From a checkpoint of a small transformer trained on Wikipedia.
Size: width 192, MLP 256 SwiGLU, vocabulary 4153, 3.52M parameters.
Training: 256M tokens, 3901 steps.
Each number is 200 + 40 x the weight over its row's rms, rounded and kept within 0 to 999. Layers, rows and columns count from 0. The size before them is the row's rms in percent of the matrix's.

# layer 7 MLP down, 192x256, rms 0.135, rows 100-191, columns 192-255
105,207,181,250,237,138,211,199,151,245,293,216,216,275,143,176,218,200,178,221,149,184,206,219,170,187,214,81,127,246,229,207,236,220,143,145,113,216,107,260,194,158,153,165,234,186,151,294,207,184,268,208,224,187,141,237,290,158,185,181,214,214,182,216,188
108,215,200,173,158,150,272,195,185,168,146,171,224,199,211,221,164,197,230,214,231,204,212,227,125,191,175,173,225,226,189,259,201,148,222,213,220,217,216,93,135,202,181,163,255,162,173,200,275,174,242,252,245,82,213,168,103,217,190,193,203,228,192,260,167
098,187,208,189,274,151,204,201,143,193,221,169,123,205,224,213,163,264,180,107,134,228,206,204,221,209,271,207,162,147,223,264,258,206,205,155,162,251,281,284,122,242,219,200,177,264,270,186,209,196,169,176,166,202,173,211,227,174,156,217,166,253,241,189,188
096,220,164,212,147,205,195,185,125,225,217,157,251,167,161,177,276,172,225,252,237,178,161,218,183,191,196,159,194,206,122,203,181,261,185,205,182,159,242,229,102,168,116,225,216,117,249,157,175,149,179,232,248,220,228,113,260,201,223,238,180,184,142,225,245
105,210,207,305,261,198,237,164,237,204,195,199,175,173,183,147,170,160,203,91,185,164,176,200,191,174,222,144,207,216,165,177,234,202,276,265,245,258,172,287,93,196,227,204,235,261,152,200,219,193,241,213,223,214,188,201,135,207,218,205,123,124,146,223,266
100,219,240,204,218,256,202,174,204,217,146,271,256,196,166,216,182,261,220,174,164,176,203,210,191,147,129,182,211,233,123,210,204,212,212,225,230,129,193,175,234,131,200,144,194,223,224,191,245,184,125,219,195,212,263,188,191,197,242,219,144,202,320,151,255
101,151,234,201,99,200,174,137,152,149,230,170,205,217,154,181,194,204,226,200,209,195,194,135,240,204,256,225,276,217,239,204,265,245,207,176,222,206,241,174,202,241,253,170,245,199,195,203,199,198,234,261,125,284,177,286,255,264,234,214,218,233,169,215,206
087,153,159,216,199,149,244,217,167,196,244,215,186,176,220,305,155,196,181,173,220,291,236,224,180,217,186,112,204,244,187,151,232,203,244,205,205,170,113,153,188,257,258,279,191,236,149,157,200,203,201,209,188,243,161,230,175,160,159,201,177,182,131,141,259
095,170,286,185,229,211,175,226,203,117,219,207,189,179,222,221,212,186,93,254,135,243,135,231,279,234,222,255,203,253,323,242,184,236,131,212,221,205,95,250,233,246,127,174,181,148,194,226,225,193,172,200,198,225,163,244,227,194,297,167,87,251,129,225,198
097,217,235,226,139,193,256,229,186,182,193,181,212,210,253,195,159,229,205,182,176,178,172,165,155,206,138,226,221,161,268,234,198,192,162,206,184,216,174,196,153,173,119,165,197,192,237,199,184,203,264,238,194,209,120,217,197,143,196,280,223,178,256,246,239
098,184,190,212,218,198,229,251,251,162,267,168,221,218,217,197,153,173,171,219,193,204,236,239,186,181,215,232,235,246,167,170,139,248,251,221,211,185,156,126,180,256,215,185,260,166,228,258,251,227,195,243,208,240,226,154,199,185,273,243,221,137,196,202,224
108,172,236,216,196,221,219,163,211,204,182,215,193,189,203,165,265,195,212,197,235,267,185,185,177,206,190,204,225,217,229,154,189,190,186,208,216,251,193,188,145,162,215,173,161,232,246,254,177,203,181,234,224,163,178,247,177,178,214,218,180,214,129,196,205
100,220,179,222,225,237,174,260,196,286,214,223,238,241,205,184,188,232,264,218,208,192,181,185,188,112,234,235,169,201,228,154,213,164,193,156,228,163,217,278,173,243,206,202,242,229,188,226,154,168,197,168,151,228,154,136,230,126,256,244,155,167,192,151,192
100,227,174,236,184,164,205,167,228,216,214,253,99,224,171,155,233,218,229,213,207,181,132,143,168,185,251,173,252,231,202,166,112,221,236,187,170,239,104,154,212,227,222,241,243,203,171,179,237,256,187,278,151,254,178,205,303,141,249,175,231,224,146,217,239
101,194,152,216,183,220,121,201,197,213,205,190,243,198,176,188,174,216,175,215,220,146,216,234,246,233,192,108,259,178,240,179,238,212,190,200,177,242,211,148,250,179,165,149,221,193,253,201,295,139,182,204,226,233,271,210,203,272,190,166,258,164,213,198,245
096,197,239,205,141,135,143,213,260,141,190,217,253,166,159,182,225,208,238,155,150,242,176,176,199,194,251,248,252,245,181,170,205,211,181,151,160,158,208,219,146,185,231,181,198,202,169,240,140,228,180,285,218,168,201,249,193,202,205,172,191,180,227,203,174
101,198,143,140,219,229,214,155,219,186,225,232,141,190,217,188,183,184,188,159,247,177,282,191,156,188,222,219,219,268,200,221,251,260,243,257,250,209,216,185,184,206,264,232,194,173,162,147,160,169,189,260,196,237,218,121,281,130,178,197,187,149,196,227,221
104,225,182,194,172,235,172,177,148,291,178,177,158,147,203,176,262,186,207,179,213,272,157,171,134,217,188,206,196,185,146,191,202,209,173,163,188,143,226,226,159,129,217,224,179,230,172,234,153,160,223,129,247,268,230,233,189,262,176,164,132,212,168,171,196
098,237,175,202,172,178,169,232,197,164,144,222,187,176,262,246,191,222,188,257,310,213,179,173,189,104,268,151,194,156,214,234,160,223,271,192,216,129,156,174,218,215,209,206,263,141,230,129,195,227,163,185,187,215,230,276,108,176,217,255,212,152,252,143,139
098,233,235,211,295,172,238,233,196,213,196,169,262,187,129,154,206,215,177,177,195,181,238,206,134,235,213,227,209,186,185,165,248,238,195,224,278,209,176,177,148,196,226,174,226,208,227,227,122,146,240,293,195,212,150,243,218,176,198,132,183,113,233,190,229
094,230,150,253,200,212,165,272,226,149,109,189,236,189,220,192,210,270,202,182,159,241,162,175,154,152,227,233,85,198,257,165,222,148,166,231,190,244,240,236,206,188,227,134,224,186,182,222,236,164,223,167,173,190,193,202,251,124,165,188,190,225,184,266,244
105,279,188,290,204,238,220,275,232,259,179,313,210,285,214,232,195,208,209,157,172,191,209,187,197,205,197,168,183,187,197,216,146,239,190,280,239,210,197,204,183,252,253,132,215,245,230,107,250,153,199,274,240,192,249,240,195,209,226,235,200,180,265,185,141
095,186,241,126,159,222,184,222,193,237,230,217,243,149,195,199,251,201,141,261,215,269,175,182,184,201,184,101,178,209,214,200,280,220,168,200,147,239,218,176,202,217,134,241,234,157,218,162,162,204,257,238,261,216,222,210,106,191,209,154,169,199,215,100,241
104,278,236,183,206,197,272,203,237,226,239,195,132,179,264,183,179,174,238,219,229,192,207,190,198,154,194,204,154,173,203,109,206,252,237,214,199,202,216,296,184,174,216,236,213,176,199,217,177,151,183,154,152,168,241,223,243,144,181,186,159,149,231,213,260
100,246,182,234,179,289,160,213,215,243,237,172,264,267,186,185,252,171,162,217,163,167,266,209,199,216,148,147,171,237,232,239,225,230,286,181,175,176,249,229,147,274,247,271,163,122,131,211,207,197,154,206,193,211,180,155,247,199,184,222,196,238,212,228,193
099,153,268,281,214,207,221,236,215,170,175,154,159,284,233,204,177,200,210,242,270,232,190,256,198,204,210,201,211,133,216,234,218,182,201,163,195,192,199,221,210,180,150,197,279,235,210,201,166,131,221,272,139,161,179,216,193,205,244,237,221,234,192,170,227
101,116,169,148,203,217,205,193,170,226,218,182,238,197,221,218,229,218,175,168,224,214,234,197,171,206,181,154,225,143,159,232,239,205,214,178,200,251,123,139,254,198,214,241,169,216,185,171,224,260,246,216,161,210,172,169,168,140,250,218,287,222,227,255,187
102,201,232,170,250,262,186,183,252,224,186,201,169,189,193,258,188,223,231,190,155,152,179,222,211,211,212,189,231,227,227,146,123,259,198,214,167,175,142,210,213,244,215,190,194,176,144,192,313,224,183,149,164,184,198,189,196,221,201,205,320,171,251,224,145
091,147,144,179,208,263,179,214,222,165,227,225,170,161,192,226,191,133,231,211,286,311,167,268,217,191,197,155,206,243,254,200,147,284,266,232,244,200,217,173,208,267,177,237,160,165,156,136,183,185,205,230,163,188,151,159,199,255,150,242,255,173,190,210,185
104,221,184,167,185,202,221,221,260,241,131,216,137,178,126,180,267,185,244,184,190,199,179,205,172,189,207,165,248,92,196,243,241,154,273,112,185,266,173,161,239,287,195,225,164,202,222,257,169,159,247,187,207,197,142,176,189,166,254,151,213,227,163,248,194
102,147,190,244,203,198,178,256,197,201,151,228,260,200,309,201,202,211,188,164,138,235,272,198,119,220,210,185,233,165,152,215,250,137,217,145,214,174,213,201,173,208,152,192,143,224,216,245,243,244,215,252,193,153,195,221,185,190,244,112,115,163,283,198,201
093,221,208,167,217,136,195,208,209,136,160,216,180,271,264,220,214,212,214,199,279,237,182,198,167,163,253,238,194,245,189,254,144,159,271,257,243,236,188,221,178,209,172,247,276,258,233,253,284,271,169,216,154,147,224,179,171,173,194,145,219,85,188,211,219
094,146,194,199,192,223,238,164,181,217,220,241,126,181,220,201,136,245,163,157,144,206,123,215,183,190,202,124,145,182,228,196,233,234,152,289,205,169,219,162,260,222,197,214,200,141,203,195,300,275,201,144,188,224,212,259,177,286,245,190,168,220,174,177,301
085,168,149,139,230,256,285,117,128,191,228,263,211,223,207,187,170,197,137,207,192,198,181,190,201,242,179,186,133,202,179,201,136,198,150,188,220,212,209,241,238,223,120,199,174,175,167,202,161,232,89,160,216,192,271,158,202,156,196,150,189,178,209,181,195
104,151,284,198,178,152,194,199,125,147,248,179,222,127,150,203,204,208,129,228,207,242,136,209,140,155,283,217,228,150,169,140,203,181,150,150,244,258,170,194,199,213,237,162,264,207,115,171,220,148,290,225,173,181,145,192,215,158,257,176,135,190,188,223,184
093,142,241,207,233,207,207,207,225,187,214,161,249,190,235,193,206,210,204,130,179,194,268,195,223,166,186,216,244,207,171,180,234,141,206,158,217,221,242,139,141,220,190,239,258,222,215,254,133,214,187,135,174,213,196,137,219,166,232,150,168,164,152,243,141
100,235,188,207,162,211,169,137,246,184,257,246,173,178,226,203,220,219,192,186,164,257,210,207,147,205,191,216,195,184,206,249,210,174,185,169,228,218,171,185,143,233,222,171,195,244,198,272,164,171,279,202,110,200,155,228,128,294,169,217,169,131,171,190,280
098,140,171,247,244,161,85,199,178,165,234,316,175,216,157,237,235,204,127,174,221,177,187,274,141,221,203,244,131,167,224,207,222,184,255,215,145,147,256,200,181,253,260,215,205,228,196,175,237,123,198,192,199,194,218,257,228,183,237,246,219,167,248,192,183
099,246,194,265,250,232,257,178,166,139,180,113,243,171,199,198,158,208,163,198,190,200,219,190,223,281,218,244,204,222,211,148,198,142,144,173,273,176,179,197,135,186,203,239,110,239,222,202,219,205,192,238,269,259,192,178,141,251,298,154,166,254,211,269,209
095,269,215,205,209,187,171,228,198,170,185,246,290,249,132,215,209,199,201,222,156,196,261,215,184,218,196,138,250,192,194,128,196,191,181,189,192,177,183,157,233,180,155,204,169,192,173,173,226,244,221,260,70,144,183,202,180,167,134,199,222,185,197,267,180
104,224,266,142,249,179,221,169,142,114,222,182,262,238,224,187,182,232,194,228,254,196,216,183,189,281,265,177,139,247,248,237,169,113,189,190,314,211,127,272,115,226,264,139,256,213,192,262,187,236,253,199,259,216,240,236,199,195,250,165,259,261,201,228,217
103,161,194,218,228,201,189,137,200,256,216,197,195,220,191,216,153,154,155,154,222,238,187,215,213,271,197,168,220,225,130,250,255,149,292,135,171,205,177,256,273,216,207,129,101,256,206,239,178,211,145,158,145,226,309,209,179,144,177,219,227,247,222,230,184
088,169,183,221,142,175,195,240,233,143,193,238,194,118,217,172,217,219,190,220,229,223,176,242,208,213,276,195,281,241,247,197,176,134,187,236,201,219,230,188,195,221,221,261,144,160,188,166,203,198,195,226,231,248,185,146,151,167,180,195,147,236,198,232,197
096,191,177,224,222,232,185,270,205,221,218,252,161,161,146,178,212,178,225,160,181,207,123,167,222,202,221,209,231,222,131,226,183,190,188,219,272,173,142,147,129,268,251,259,254,234,220,205,156,232,210,253,164,236,159,185,279,149,198,209,201,239,127,203,210
109,190,194,255,171,151,258,183,229,230,286,214,178,227,173,243,143,188,268,187,140,240,196,202,188,263,199,200,233,219,164,170,169,206,225,210,185,234,193,232,117,191,276,136,142,163,246,242,161,212,252,231,162,218,182,283,255,199,177,212,176,155,216,141,250
097,99,180,128,168,204,176,246,130,168,234,257,228,200,157,174,230,213,166,178,150,148,214,202,217,172,206,130,175,219,186,193,220,160,268,165,236,160,152,232,275,231,251,178,119,164,212,233,275,195,210,175,211,258,254,207,211,208,263,202,182,149,202,209,191
091,141,173,114,205,191,218,212,162,238,239,255,169,322,255,193,198,113,207,184,251,168,211,210,102,162,207,195,197,233,221,195,199,217,227,146,166,179,193,203,161,194,204,211,176,174,219,120,145,190,234,210,165,216,215,185,231,196,173,180,278,209,151,182,233
093,255,236,187,207,170,222,184,175,206,192,293,171,155,192,182,121,156,179,203,247,169,233,209,208,158,240,152,252,184,206,262,228,259,164,228,192,126,176,207,264,235,286,155,171,207,187,247,223,257,223,144,252,168,178,261,203,257,179,158,180,247,152,205,207
099,103,118,248,312,189,217,200,239,237,198,218,197,257,163,221,208,194,137,216,232,255,198,121,142,232,229,262,158,216,209,206,258,203,208,185,193,225,172,209,207,270,220,171,159,230,238,156,201,121,165,254,239,225,235,208,224,236,216,245,150,175,160,230,157
102,192,225,133,187,153,196,229,224,199,140,177,193,158,205,183,211,285,168,277,155,196,277,183,210,219,139,151,194,169,155,271,215,223,194,112,231,148,187,208,194,217,249,207,83,194,187,176,182,190,200,233,194,227,203,285,238,213,186,191,247,254,236,258,225
095,220,255,207,275,157,196,213,236,238,247,178,159,138,187,93,161,193,269,101,225,173,238,230,195,125,216,146,148,142,208,215,148,201,203,181,160,233,237,232,261,176,202,236,197,191,222,215,179,164,206,173,219,162,167,165,221,201,179,118,170,242,173,195,243
097,235,140,205,186,194,220,237,183,187,253,154,104,247,183,173,222,202,209,179,187,159,181,149,258,276,88,291,256,204,188,183,179,256,162,260,239,224,161,211,124,182,86,196,180,237,228,142,165,164,192,141,143,247,200,173,214,228,162,140,139,216,124,215,144
099,158,219,120,226,236,206,139,307,259,213,170,218,211,200,210,193,164,240,241,278,221,191,222,169,182,165,241,226,163,137,175,196,211,197,258,219,185,203,162,239,156,242,175,245,228,183,181,181,143,206,250,197,200,188,110,174,216,206,188,201,174,260,213,188
103,157,249,170,140,174,268,209,161,194,222,197,193,133,235,221,266,182,265,247,123,209,224,197,141,183,209,221,178,300,186,175,205,112,212,233,266,74,195,205,214,190,194,242,194,209,182,212,192,197,195,288,173,252,180,176,199,221,172,170,278,181,162,222,194
102,240,144,144,105,223,228,167,174,216,155,186,247,151,161,193,209,214,212,158,179,214,287,180,156,227,180,242,197,234,199,211,295,200,244,199,156,241,209,185,145,222,209,206,249,270,209,216,220,256,234,200,200,221,178,200,178,190,224,240,214,188,168,224,208
099,173,181,174,203,271,183,146,163,186,169,219,222,147,193,220,245,243,166,252,226,211,251,184,172,219,186,164,210,290,192,169,167,220,241,236,209,168,208,154,210,193,178,245,241,222,115,186,191,205,141,167,227,177,270,232,157,139,184,176,243,240,260,189,195
097,237,212,154,147,230,230,174,184,169,212,210,205,202,212,209,251,225,214,203,248,140,174,170,239,216,166,213,176,237,195,243,103,149,188,209,199,198,189,203,187,235,177,81,157,180,187,132,137,125,179,176,216,202,201,187,185,163,256,211,277,153,197,177,183
095,146,279,207,237,200,127,223,161,252,163,200,281,187,171,158,168,172,249,181,159,168,228,194,236,265,149,224,216,194,181,222,193,184,187,210,194,202,227,187,171,179,206,119,167,236,208,195,249,243,236,271,135,125,178,127,130,275,219,188,161,145,266,221,212
094,187,254,192,170,129,208,266,241,221,214,195,249,174,215,215,148,162,186,199,218,246,228,203,235,151,233,112,230,235,167,175,199,215,195,144,280,220,244,190,163,194,202,171,180,195,160,202,167,111,235,270,216,155,292,250,227,189,266,186,116,186,101,199,260
095,257,162,226,210,182,167,171,208,189,166,160,210,200,209,187,225,227,266,263,88,184,209,234,149,282,269,238,207,237,200,219,240,172,256,251,197,289,126,210,214,147,223,128,179,186,157,187,196,178,234,241,159,210,260,203,236,243,187,136,202,195,176,290,220
097,187,178,149,261,202,220,193,163,195,227,230,171,116,203,175,216,191,143,200,195,254,211,183,164,200,270,266,176,207,170,115,172,170,183,250,222,224,179,206,238,110,177,115,240,179,201,168,204,213,222,201,226,177,165,162,180,204,215,173,220,169,158,241,208
091,160,213,166,241,178,178,241,246,233,192,184,192,181,176,233,303,80,251,232,123,260,202,245,218,219,177,207,203,242,186,217,261,234,184,200,224,247,235,229,177,150,124,250,212,175,240,276,242,230,179,234,136,177,229,152,260,175,202,196,194,213,234,155,205
102,191,150,232,242,190,170,177,215,198,174,191,186,178,194,239,169,306,182,202,211,146,239,176,244,251,180,187,98,202,167,173,189,273,218,288,209,205,199,213,125,172,180,202,225,201,120,205,182,211,228,196,226,227,189,257,111,172,272,164,139,237,206,230,200
100,194,201,222,232,193,248,176,211,190,262,158,170,127,226,204,168,159,172,225,187,280,177,214,229,200,115,187,237,189,209,215,121,149,169,286,189,199,147,248,109,184,146,175,168,222,222,238,311,196,253,127,201,255,180,200,178,165,185,108,146,197,221,171,201
097,211,216,225,178,202,167,232,229,226,285,190,241,239,121,194,211,136,211,258,261,226,152,243,195,236,229,170,243,127,251,227,128,217,200,246,263,170,153,262,199,243,141,169,187,256,218,223,252,184,230,163,162,192,127,196,133,181,228,231,183,161,144,160,243
095,251,217,250,156,206,156,199,205,242,217,185,228,142,300,170,193,192,209,204,180,186,81,191,223,152,247,166,174,183,209,204,234,210,198,199,202,201,194,211,215,155,169,163,157,202,208,223,220,209,194,216,169,216,109,150,210,232,205,202,180,152,154,161,224
117,256,169,189,145,201,165,200,161,193,125,202,214,275,227,254,168,182,199,137,223,200,200,249,230,206,149,216,257,177,272,186,155,233,244,211,246,197,232,245,244,261,141,196,186,191,162,227,194,181,112,155,153,236,230,255,172,207,188,164,152,215,182,228,190
103,261,220,193,232,244,116,228,180,198,197,217,196,199,229,185,191,209,223,200,183,208,238,164,221,197,217,178,143,197,274,192,202,260,264,251,240,247,229,175,160,276,130,235,174,230,221,171,190,231,200,169,157,158,139,246,200,298,125,231,215,180,193,153,163
095,261,199,231,197,196,185,185,214,235,156,242,205,247,149,181,186,218,221,176,221,226,202,253,168,250,266,218,294,215,232,196,140,216,266,171,204,174,202,138,216,104,160,273,255,91,131,192,210,184,234,153,191,217,163,224,227,220,207,274,123,158,122,161,174
095,182,266,216,247,276,220,206,264,217,305,186,203,245,187,96,239,230,268,182,169,224,166,180,174,236,167,173,160,213,166,140,167,239,188,195,141,189,194,138,193,135,213,168,173,208,158,253,188,171,222,240,202,158,225,253,187,189,260,185,227,186,150,199,152
103,185,247,296,171,210,204,216,189,242,222,199,147,209,195,186,264,205,91,229,187,123,187,149,207,181,167,215,198,152,135,193,139,188,206,154,209,177,170,221,153,264,162,184,182,211,203,159,193,218,240,227,199,248,178,181,190,200,243,200,207,222,218,176,237
094,244,145,241,139,161,202,164,162,102,151,162,249,184,204,170,209,242,181,166,268,139,173,185,185,163,167,239,283,276,212,202,172,141,158,230,251,212,164,229,233,180,274,221,208,237,209,172,219,233,208,168,170,261,181,205,191,276,180,218,194,173,190,268,199
095,252,266,218,145,186,229,200,120,153,276,215,199,191,185,243,234,175,218,112,194,176,196,162,131,174,164,176,264,147,167,180,326,249,267,229,228,154,216,193,205,242,238,233,156,198,174,146,182,154,199,166,230,201,263,206,246,251,214,261,211,245,159,150,207
100,248,173,140,167,230,193,195,160,183,195,187,166,165,186,200,240,246,236,277,238,197,228,136,196,211,140,215,203,208,186,198,253,186,177,222,169,235,112,205,222,215,194,211,181,206,196,196,183,179,195,180,107,167,215,166,217,251,218,237,294,150,215,220,236
097,188,266,231,266,218,170,206,153,205,114,188,150,188,158,190,199,216,216,165,253,176,171,214,142,212,143,160,117,208,230,163,252,200,166,307,226,193,132,203,193,129,156,122,269,214,157,263,180,199,200,222,227,166,155,240,259,158,256,196,148,149,316,175,169
101,202,231,192,210,325,196,134,236,205,180,182,189,171,137,173,247,146,236,202,183,166,225,215,218,237,244,236,269,167,203,177,199,198,262,223,235,227,265,237,239,178,199,189,251,166,211,282,244,256,238,188,188,133,149,229,195,141,130,197,321,235,174,214,241
106,209,186,147,252,168,210,202,225,177,204,254,185,194,175,227,200,214,241,191,232,155,164,178,159,199,234,177,182,179,221,289,180,200,226,204,190,191,238,249,227,208,159,163,293,188,296,210,108,179,183,124,172,292,214,191,211,217,101,217,195,129,178,239,308
096,169,315,158,191,185,166,263,193,179,253,248,233,261,249,158,161,229,261,185,195,213,231,197,171,235,221,257,237,265,250,130,201,276,189,231,156,209,150,266,190,209,163,108,212,285,181,238,199,173,202,248,170,184,125,199,201,180,260,240,205,169,224,265,205
104,176,231,211,114,205,206,160,225,146,235,218,161,176,158,233,190,274,206,207,189,241,230,236,149,158,125,253,167,247,211,213,216,186,208,235,155,243,200,218,273,199,182,178,228,174,269,110,236,221,226,197,229,237,225,210,205,148,220,259,180,215,210,180,196
101,132,184,205,205,134,227,202,197,168,129,185,205,188,199,274,207,217,273,210,263,222,159,183,221,258,181,228,178,166,256,203,199,223,211,233,230,246,230,174,136,189,163,123,261,213,256,164,177,147,218,236,295,170,215,186,219,207,205,243,200,250,186,170,204
105,259,254,267,184,184,244,168,137,159,158,143,153,270,236,197,158,209,215,210,145,145,174,213,187,170,271,213,234,154,232,169,230,208,222,174,225,225,191,184,196,145,186,202,172,137,143,156,246,256,172,205,253,179,217,267,226,197,237,210,207,147,263,222,198
100,204,190,236,249,256,143,148,210,270,113,244,226,159,183,242,126,247,257,178,110,226,189,169,206,194,263,189,175,150,195,251,251,116,165,136,216,208,184,190,246,226,203,227,206,214,256,184,173,184,177,239,149,184,145,154,286,241,303,225,212,187,178,230,134
100,163,169,139,247,221,308,190,173,153,253,196,217,213,172,202,227,123,133,314,245,243,193,198,179,186,181,229,135,275,192,221,234,242,251,175,269,179,167,183,209,174,192,227,176,212,209,120,168,179,212,197,184,286,234,182,188,188,228,254,225,234,262,256,195
102,231,181,164,179,182,244,221,103,238,205,201,210,280,234,225,193,228,246,267,232,250,189,193,222,138,207,165,270,242,213,170,163,176,234,213,195,191,240,185,179,268,85,175,166,192,203,218,168,174,195,181,221,172,252,135,194,218,175,215,191,197,177,132,185
089,209,208,239,229,217,232,186,209,163,141,240,252,196,139,235,194,251,161,218,239,179,201,207,229,224,280,109,202,212,231,263,248,183,253,134,84,177,178,175,168,176,149,257,184,202,158,105,164,229,179,201,218,226,117,110,187,225,187,260,327,265,195,217,209
091,270,300,214,173,180,210,231,196,114,171,205,191,209,155,203,255,210,123,185,213,286,236,158,248,180,144,178,221,275,147,212,242,285,194,225,198,167,218,233,173,194,127,222,208,183,214,208,173,180,159,194,249,206,190,136,216,264,208,184,224,222,174,113,114
097,165,207,279,221,227,233,196,211,161,198,195,254,157,231,180,212,193,201,229,159,220,184,189,220,237,174,221,280,194,167,278,217,199,188,157,277,213,230,178,166,153,216,246,267,222,154,191,204,191,207,197,154,221,167,217,245,257,201,164,203,231,169,214,232
096,272,216,180,193,192,192,182,203,271,239,218,199,234,189,219,200,179,253,218,209,188,124,153,208,232,217,153,166,180,239,190,224,181,261,189,291,121,258,148,258,204,225,268,164,156,178,229,139,177,231,193,295,217,174,223,246,281,153,283,180,164,152,206,170
099,110,193,196,246,160,193,177,180,186,187,208,208,204,279,221,221,228,166,166,256,222,193,185,231,216,215,173,246,192,207,161,224,280,193,158,216,254,245,162,185,171,173,217,185,208,153,158,234,186,245,218,162,176,141,189,85,130,214,124,129,252,182,132,119
094,206,164,268,232,226,199,282,200,120,191,215,180,273,226,178,219,214,193,203,228,197,139,218,181,249,248,118,242,235,214,199,229,180,187,161,217,176,176,209,213,179,135,193,171,246,148,210,249,167,216,209,190,223,138,214,168,222,133,183,169,184,219,151,218
105,193,172,143,216,249,248,124,275,128,195,231,238,226,224,156,204,270,171,162,191,110,214,152,183,225,181,209,225,244,262,263,224,223,249,312,259,212,166,241,213,157,109,183,115,154,258,228,306,170,186,203,151,175,214,202,183,215,176,194,204,210,162,184,186
097,186,153,213,249,174,214,169,137,222,216,181,295,192,214,167,260,196,177,232,141,233,143,218,214,233,216,91,246,226,191,110,200,231,211,199,160,240,149,233,221,216,115,177,171,229,208,227,284,242,211,173,143,210,198,129,209,243,244,275,214,222,248,267,218